config = dict(
    num_key_value_heads=4,
    norm='layernorm',
    tie_word_embeddings=True,
    extras=['capped logits'],
    optimizer='soap_variant',
    decay_fraction=1.0,
    decay_shape='linear',
    final_lr_fraction=0.1,
    doc_mask=True,
)
Each number is 500 + 25 x the weight over its row's rms, rounded and kept within 0 to 999. Layers, rows and columns count from 0. Numbers have three digits each. The size before them is the row's rms in percent of the matrix's.

# o: layer 8 attention output (transposed), 384x384, rms 0.105, rows 35-81, columns 64-127
# v: layer 8 attention value, 384x384, rms 0.12, rows 36-81, columns 64-127
o35 101:503508439522514526525534491537509514497504520508467495495465500479549535500543501525514459486493484507492506504517493506507474472515468484499475526533495498475510517453477490518545471529470527
v36 099:491505479486525540504475514488527485539477477516492480540508501532549462517480433472473514487493549497520535512476475529515495461479514530490480477470530454491502493485521526525493525506489490
o36 098:523501505469521530495470480480507462514500530493522530505564523509492532494472486510511498482504513496523504505521500495504523495472462484506487529480478464471484475502534509512508539485521494
v37 095:496518482484496501518479501529466494525482511564498475515521494512525494498466484445492539445501493425509490515466481526470506460507510460507509483483480514472448502447496529519484499532461514
o37 096:489524528494459501485479493493494465495436507510472455503512457506512526513491511478540547495511504518483538481484486513486478492536484505498531489542494524504451479552512495558511529532498509
v38 089:442490511490517501474514483483496485519492473520496495529459497509467499469489488516508476533533507515515504502481454537526423458496472472507486486440487526465467538518511534467524534475453492
o38 094:497455455474486490484457469490446516506531496534489562503476513501491486478474487470464473529470474504500500518561497537469491488490474457490511492494493512496531516493506539525511459462502433
v39 103:495538481504508498526511473507504497513543488435485529507455515492494517451519482507517556515524497467518492472487503536506497449496541508477515484538501477517532539476538509537486519526489524
o39 101:495533515511505495556507459509537547540506464453511511537512491492514529480512468478530522475485484499543517511440497518520532489496501506438510481527505500478492535498506481492477488523514530
v40 099:508485494523478496521467468514457495475518508501512490533503502556570477479524508497519484479532471537475498507520506458474494520523488485517479525509484485523519509501489504530491500515491555
o40 100:498493495507498458473456468527457489498509468519466443519489507529501523487477493483522524458538476549444504462539492486511508513505530518519510461470462505527496509552480488497531505521528517
v41 105:516493534446493455550535485512462523481504462518500499474519499510503532479500453441496511502454495520470511493505489476493493499504515482506519485498522483490490504532478507466464495488522525
o41 103:507460493547495489536502458532480457487489492525511503475501529511517509473514531461516529520494497501508487522460493505521530492523513458538545472481464489510475477446477487448492551482473464
v42 099:500524503494530529439538516511509523511523463532545489437519451453487532477471510479500530473478510483510483495486504473494535481516516517488496516457461484515448486481506514506527523502511417
o42 101:485536497448482520525517512491520498502536526527530483504497476477503520517502509460475494456469507477541487505469531498502492525499536503469499495479506516523476494507517520515519529497517478
v43 096:504505494538481460496491537516477510542517492523464521521486471491517512497486475483500489517432491464517510492475530498490476461510453491515469485507494540486482488479519515543456435533548475
o43 095:487535475512496463437536527523515491461512463501429482487471483470507511485494499458521522497424452440554536489469510525495473520521497516511467464481519495484510489493499487537522541495469539
v44 093:518475468539492509538513444513485487496544479513493517498530492468481501502569501486476541446524506515541510486490482507523531504519498509490519517510487490546490491522507504485504494520500522
o44 094:490518501493481494543504479486502503514558476529494467497490517503469497556513498488450526463520510499484498491527527486498470526529495520526536483470498470544506503520498518525511509500530531
v45 097:531495554504527512477530495453477511514496503481488498509443493461544458471500473432473506469468489483525532501465521479451479515498488436524548504482477454498518483497473528496475475468527489
o45 096:478510532514484520500558499510498492477517507539466471462492515484499517468483497476528510488475508488502507507517505534481495513524512515527485503478520519537531507540463514533529488442519518
v46 105:501482484495453462475481474501456495494470493487535487494527503502511523471476483506494508512449484544517527525499497432525492501483499427465493487510489497464475483492545508513508498443541504
o46 099:500495508486477491492489537530471460515517494508496487504510520454523492538532528521519485477461484520505533497432525505477520478539518493480492467505491541504500473513514532519485493517539463
v47 092:483487491528444498438487551479515550494527443460485431468509459496484486497456486510437509506489521528545495510506519455486515482513504519516551518500549498545525501477519507496477507488512464
o47 096:515487522522478550502483511505515536513523514526490475502539471532467466501488528494472502491495508516528526477421484491471537521538496523483503537487514531516434480512512476475489515465493494
v48 098:510498514532534489507518532511513501520489522517496506478502517514515470543496514492468522505531548482550509478516448562497488475496519495479513479549486544546527496533513512511545485465461506
o48 095:503516474528515478485497496482521514493539499504469511499495529487483491498466511516514481501487529475515512468499515533476518504478481484513502460519485524518504492509516518524538488485482511
v49 093:486523464517496459498534501501500486497486488492461484561475491538498510476513503462523465492500486502540499529524509528479499437465514513535488495481519456508488492502556521524509471505570482
o49 093:518539447502511475510524532498496483503515446501433447520531487502493492491540446518503518510537493524486501457494505519471532477493539537503501469474500489509488527476527497525505511520515487
v50 098:498511508521522495485484493507516492502461503511496475506536521491486535500473519498493460512475496522442500473516542554523453499483503531497442509478503492484504490497453472472466517487525506
o50 098:497495551594487519491490521475528464488488492474498492471526489506542552479497531482463470467546488508458566521479497513506466531540504521530498497502447498500511480449481443517502487475545490
v51 096:488504547508497512485492516472501515488557537471445495468484551509463487470502495507534498498530515501515473497536522499466482515495483506507563495511511484532490492510488502471478492493497507
o51 097:471519539510482502484499458506506520475503498497517491448504502501505486464506483522555468488476547508509478509554520497523489502517521497497501513517510502481523467498498528529514460508477472
v52 096:422523523499546487468482478518464560506554473504510494562537520524472561491491532508468459511509497526486495456462477511511523479498474494461501518482461494474508490505509469481515441532475526
o52 097:422520513496527490448479506480475517479515485508484478516579501518511521522522517505480449501504511495501494431470478518484485471479466504492503490461451559454514500517499486517492466510522495
v53 097:519531483557491491498478499469491522537482515471526512527496505520485505512504508491508476452529448489486489523493513472481536476501524535503432486462476513529508516500507472490503457513516490
o53 097:556448497516479489459477464477484500560484536479483481505503490554524529517500464505505513445538491513508486510519517547524498493530511491516528483501512503520534516550502539494459490438506508
v54 095:525509502474503482475481549491515463455494514481478504469520492474502548532475516483517504540554520489539508466497553487484510536512515499515498518490497483514516455515473517511481508488489500
o54 099:503492552463521482461462502501492481497517467505509445467453504481529547502499513485485493539565504516509488457465524478487522500525482487515523476499507475436487463506505493529488434508510452
v55 094:473480534499504568530547506523500491505497548459493490463467497485501481534479533492531516536524490501479515508521483520516518477490502522524440480533504490528503503520522476468544457513528426
o55 098:508519498491482511550529477543473523465498520495493568516483482505539487492475499494480487502512496474480522544535465521451492490484494525526494471513509489502468501478450506466518496488496464
v56 100:526528459507463455500482523510469510505525525520521470503487489482481498504499551524501540508503505542474509506514506533480507455482556549482489527526507499501504495470463515491494498456480468
o56 102:476525537508498500491495498497502508481531512533522451473449507498474489529514505457481538501523485519489505455521514488462503503556521538502442513516530509494528495501514517453486530481525453
v57 093:437505518525443499487488489537458470487502495518461507541514504484497475509496496539514478500485489483513498495529512486507550539476528490513540493488488518488443470491506514502501545547508501
o57 091:453510496532485508478535450497461574490502479475550516489473417492524489526509472482503470493452502517511505467503514515518514521472533506459478525478507507545497492512509531486461507543503509
v58 094:483502477488493503492498490498462500540527497442515509479429540488456527509499487474514517534483501473544493474503491489497462508491515511514487531506518480468538510529476488539516495466487436
o58 098:533495526504513468540506537512485514486508496508514471468495495485478514487493515497525525522488516461505527512480506515513492507500519475533481523513502513513571520551510553491496482511514481
v59 092:504507479548476528457488509476504527529486481514506482514523559507551512449471556504469541476494462506477481489478481497498518476479465467499499501515473533525513537465530542514482500522503485
o59 096:534541550516484481442504509481483485489522542506466503530498499503500490514479526490500518509512528522507498483467478485514473480460477508491497506470475509521483497476532501488515518495526533
v60 097:494471506464516467495482482472498509534507516541535469514529505467480547541496488499499498538452540500523489476470453485508472496483495479479543503511464523455498551493544502452545502508526499
o60 093:513509463451493547534486444505499535553513478525483468533465512513496453509512517453480461497517530491536490480540485515517492469523458513488510463526469483475521496536539485494481507480540486
v61 097:501482495542524494487491454519473525527496479454516500492478506489526450500483522545521470485493488466467436528506523520482496542521532480506473487481473526500512478439497456497481511529543468
o61 097:502531520517509473481541469493478477481547497434500521452517541540496502514478478504479484466466513494487527476457517562514495498512458501469448502489532509468446520453495444472493525515437475
v62 099:505518551510497496486478488518519474494501461513455484518530499462503474499508491561522490510536532502494474491480478514472503505520518535514565550527509522458511501463520518488509493493456473
o62 101:513505506483478499503515499461519511494542455516497531499493528477484463523518452475489527499534491496535492506503481532433505489502534479519508531499515491483522467454499509499530458548468487
v63 095:445489536498519500550471500505519483514478522506503486519514489495514499455534525528511518515500541519491522498525495483508464506479510500484506514494498528510559462494538502500465476511488511
o63 095:470553463539453513520529475520461470518466530501476531517527528546495483453494521466483487507480477509525531497472487516477478500518482502538555491499527518514484475500496484523547497505482531
v64 099:513543498496481506517479497501490502473467530504447503486511479482535470504517463478505502552543489488483518511511509478509514516517484463499486540497466529467523518493484529508494532473455449
o64 097:485510496487486489492485474513521498500492512520503479461511485474462505500510510483525530504513505497454455482482475473504511502503503476508490553512505513489514493477513464520547508503455482
v65 098:470502485503502489513436530497482518500536516479520516469472537465496512529519494484484508479529524541430498520496480465440471508484487526506496497485497506529495530497509517546498499501513502
o65 098:496450495523447496502466530524553509500481515505480508469499572467512509535463498493473510463490547519453519516464485464487481466515476510513485528526504519540501545507535509501491521488493497
v66 100:473494533508490517495481531502516507512459482483495516531524526495521470499512482551526466486503522486491495474508520495503493525477485504529539543525435517476516483458512515463510513480519510
o66 098:475481514480535472471467486505479514453481516460545486511468486515509503490544462533536482453496512499497452487495492513537505512525518512484533517469485541495482511507515514492502503477536496
v67 095:517531478476494453502509490526487521498514485485473511488506468481520487504450526542534501519499507496527497503513476509520486508503452514523526483510521469494475475499542469507510475453516499
o67 099:456490426519518494490520537533451518516514479500492494453474457490525469524491508489511490468502497503505519491527489507524488490546483506540490516507516472465497434516478480494517508467483476
v68 092:473502493505488516512470470492582515503473527472511512488510486504474495525496504468473515482496537533440522510532461480503484493502506512499505489542512523546559472510562477445490480516509538
o68 094:464514508473464494514485526495511482519505496509514524531538487441523477517488503477496487516524518516498473539554497504491506511535510485485499524490488487538497491512542504475467493482512541
v69 088:492510521510523530523465471459509528518471520478463502504512478529470532490512514521496505512473473524480480517518480522486506469516483513513496464468447521511478533541515481501489480505483513
o69 090:520509509514493523484453520480463523468483504490476517474529472513514533497448527498524486521480482505432482509531514502491536464496487464485569484473502549455479529494496519506490491485527506
v70 100:479500492481531543484495502474511496475498495491523508464501533489464498483495439464514540476531487470562524496488472473505491516511487505515488443470511473488517508489477541463515490510529519
o70 096:515525530456523501504501487507496479450507502488507495510506513518500492525536484504507510526489493460519473515554467508494499470497478513497466524481556463507495523524471499494480498490501475
v71 090:559453487505518480513495492503541469536538501504495470474582495469510513510513499474482474466541487483508519509491507548513530521522475479444531505519485514488468495506515506495492467533488495
o71 090:472497549474550521513483489553543464531496504510519526507530526502477512523523476492521464480519488486480498460460496507497479511447520472491521518518451503483480510520471497534581528567468488
v72 100:527495519521452533495487496489484525532522515515500551484456488538482539488506516527472499525506526508459489513504506486520438465513504543463547504468511503519529463476500510539472496459519539
o72 101:511520517477466455444495507518497520485511428483468523508504485512539491518538530514514507513528542516477490514539524508553477496514472527499513496482516517480524515490444517491500494471493489
v73 100:498533510482539503501458485514503465476509504480504498491531513483471470499529479515500482478524490494497495489533509465492475510508513572510495462496485497500498477471480461512510515518503495
o73 102:481482498491517513530479493462467491464491530528507531494512508512447497536486533475485473513509501453516524485522546446513530518518525506518490479499486445478497528486465443515489465551481493
v74 096:475515483502494511498492526477467496557532544514497505490513495473503558486478532493517486503513510476490529489499494462502496457524503507485500473515507524480459462490510508518509487448483513
o74 095:482483476503441495487420521452515548492512470491496463458481473467507522512503479531481516515487478467476503503517521478503496483515519484485492451488482483476478511501463510508507483475482560
v75 105:499474508496463476515513466510506536459510543521497515479494477491511543528485511479483462469488503522482516463500479504504506493500486487486479507482482498497468473498521474486514511482517492
o75 101:473470505523444494495524502489468564432477520480555499507472501457500537553469517516492484507502525485511520504496527487512482491511492470499496495536478479464530476477518498456502531527494497
v76 099:503504503542504470530452482541499479500506483559520510503498473517500493490495504520505494465494461490465478465456548510476538475488518500514497517442497522524497484500531499509497528486521535
o76 102:514511541511492504566457518504506480504477528518496476497478525526466512515518517475486530466488520506502473462532519511479485480517499484491468551515478495514455480519515475501507536469541496
v77 101:457501491545477496474461427519543573455428467533508483530529504529505506474472536475453518489469559520497531538483497513449462511520487505492487463488525489502510517493485496503477484526552493
o77 098:483509492481509508444447445530499516411485559486522508486470511522486488507477508443492507502508502517446503486489489495446507512489514510493465520506485474522507502484521427496488480541470562
v78 095:534525540501516527512469507521469472565497462482473512490470491505488509577460556447476534485533539501515549500521499505473476466483560500471532526496497509496526473449479508443499490514492509
o78 094:500523487522459525510494484498501503535498482473496488518516477521516510486451509466499500510526506528502504493515533504539494505466502499476516508507475527501497487481540509453499526535501481
v79 101:486479527481476475496454543578474450508505467463448503489505466486558512510523537510514508522505510512479468479492538507478501509468534530451514444520446488508532517516512513487484532517513497
o79 101:492497492468512512480511552530523480506518491506458486513522474482488520496511530476493507459496539502501479487476535521528513487461541497474511492533502519531472523501528479539500522529495484
v80 098:491534458503503466530498464493471496481507469518543504521517485469525477529516473517506521431549478476498496503466526496493472451483498470455505536474520508535503492488483481491536505479517503
o80 099:473515542513515459500481424519494486524482474493519522491479502472514553506501562528499483485528482511535500531529533509499471439479508531474499487512514512500513494508491492482513509496514508
v81 095:496526469520484473499488497500501485491481492491483522473487458506505471507509479526459488523526475496510497480541501490484502523549518500498483507520492493539471527493513514507533535454505506
o81 097:485476486511476480497486524520529486489475512498485515520511499487524503507516496478483459472518496482498505488531483512523490528561507495500464511528492510517422510532516504476492513475502516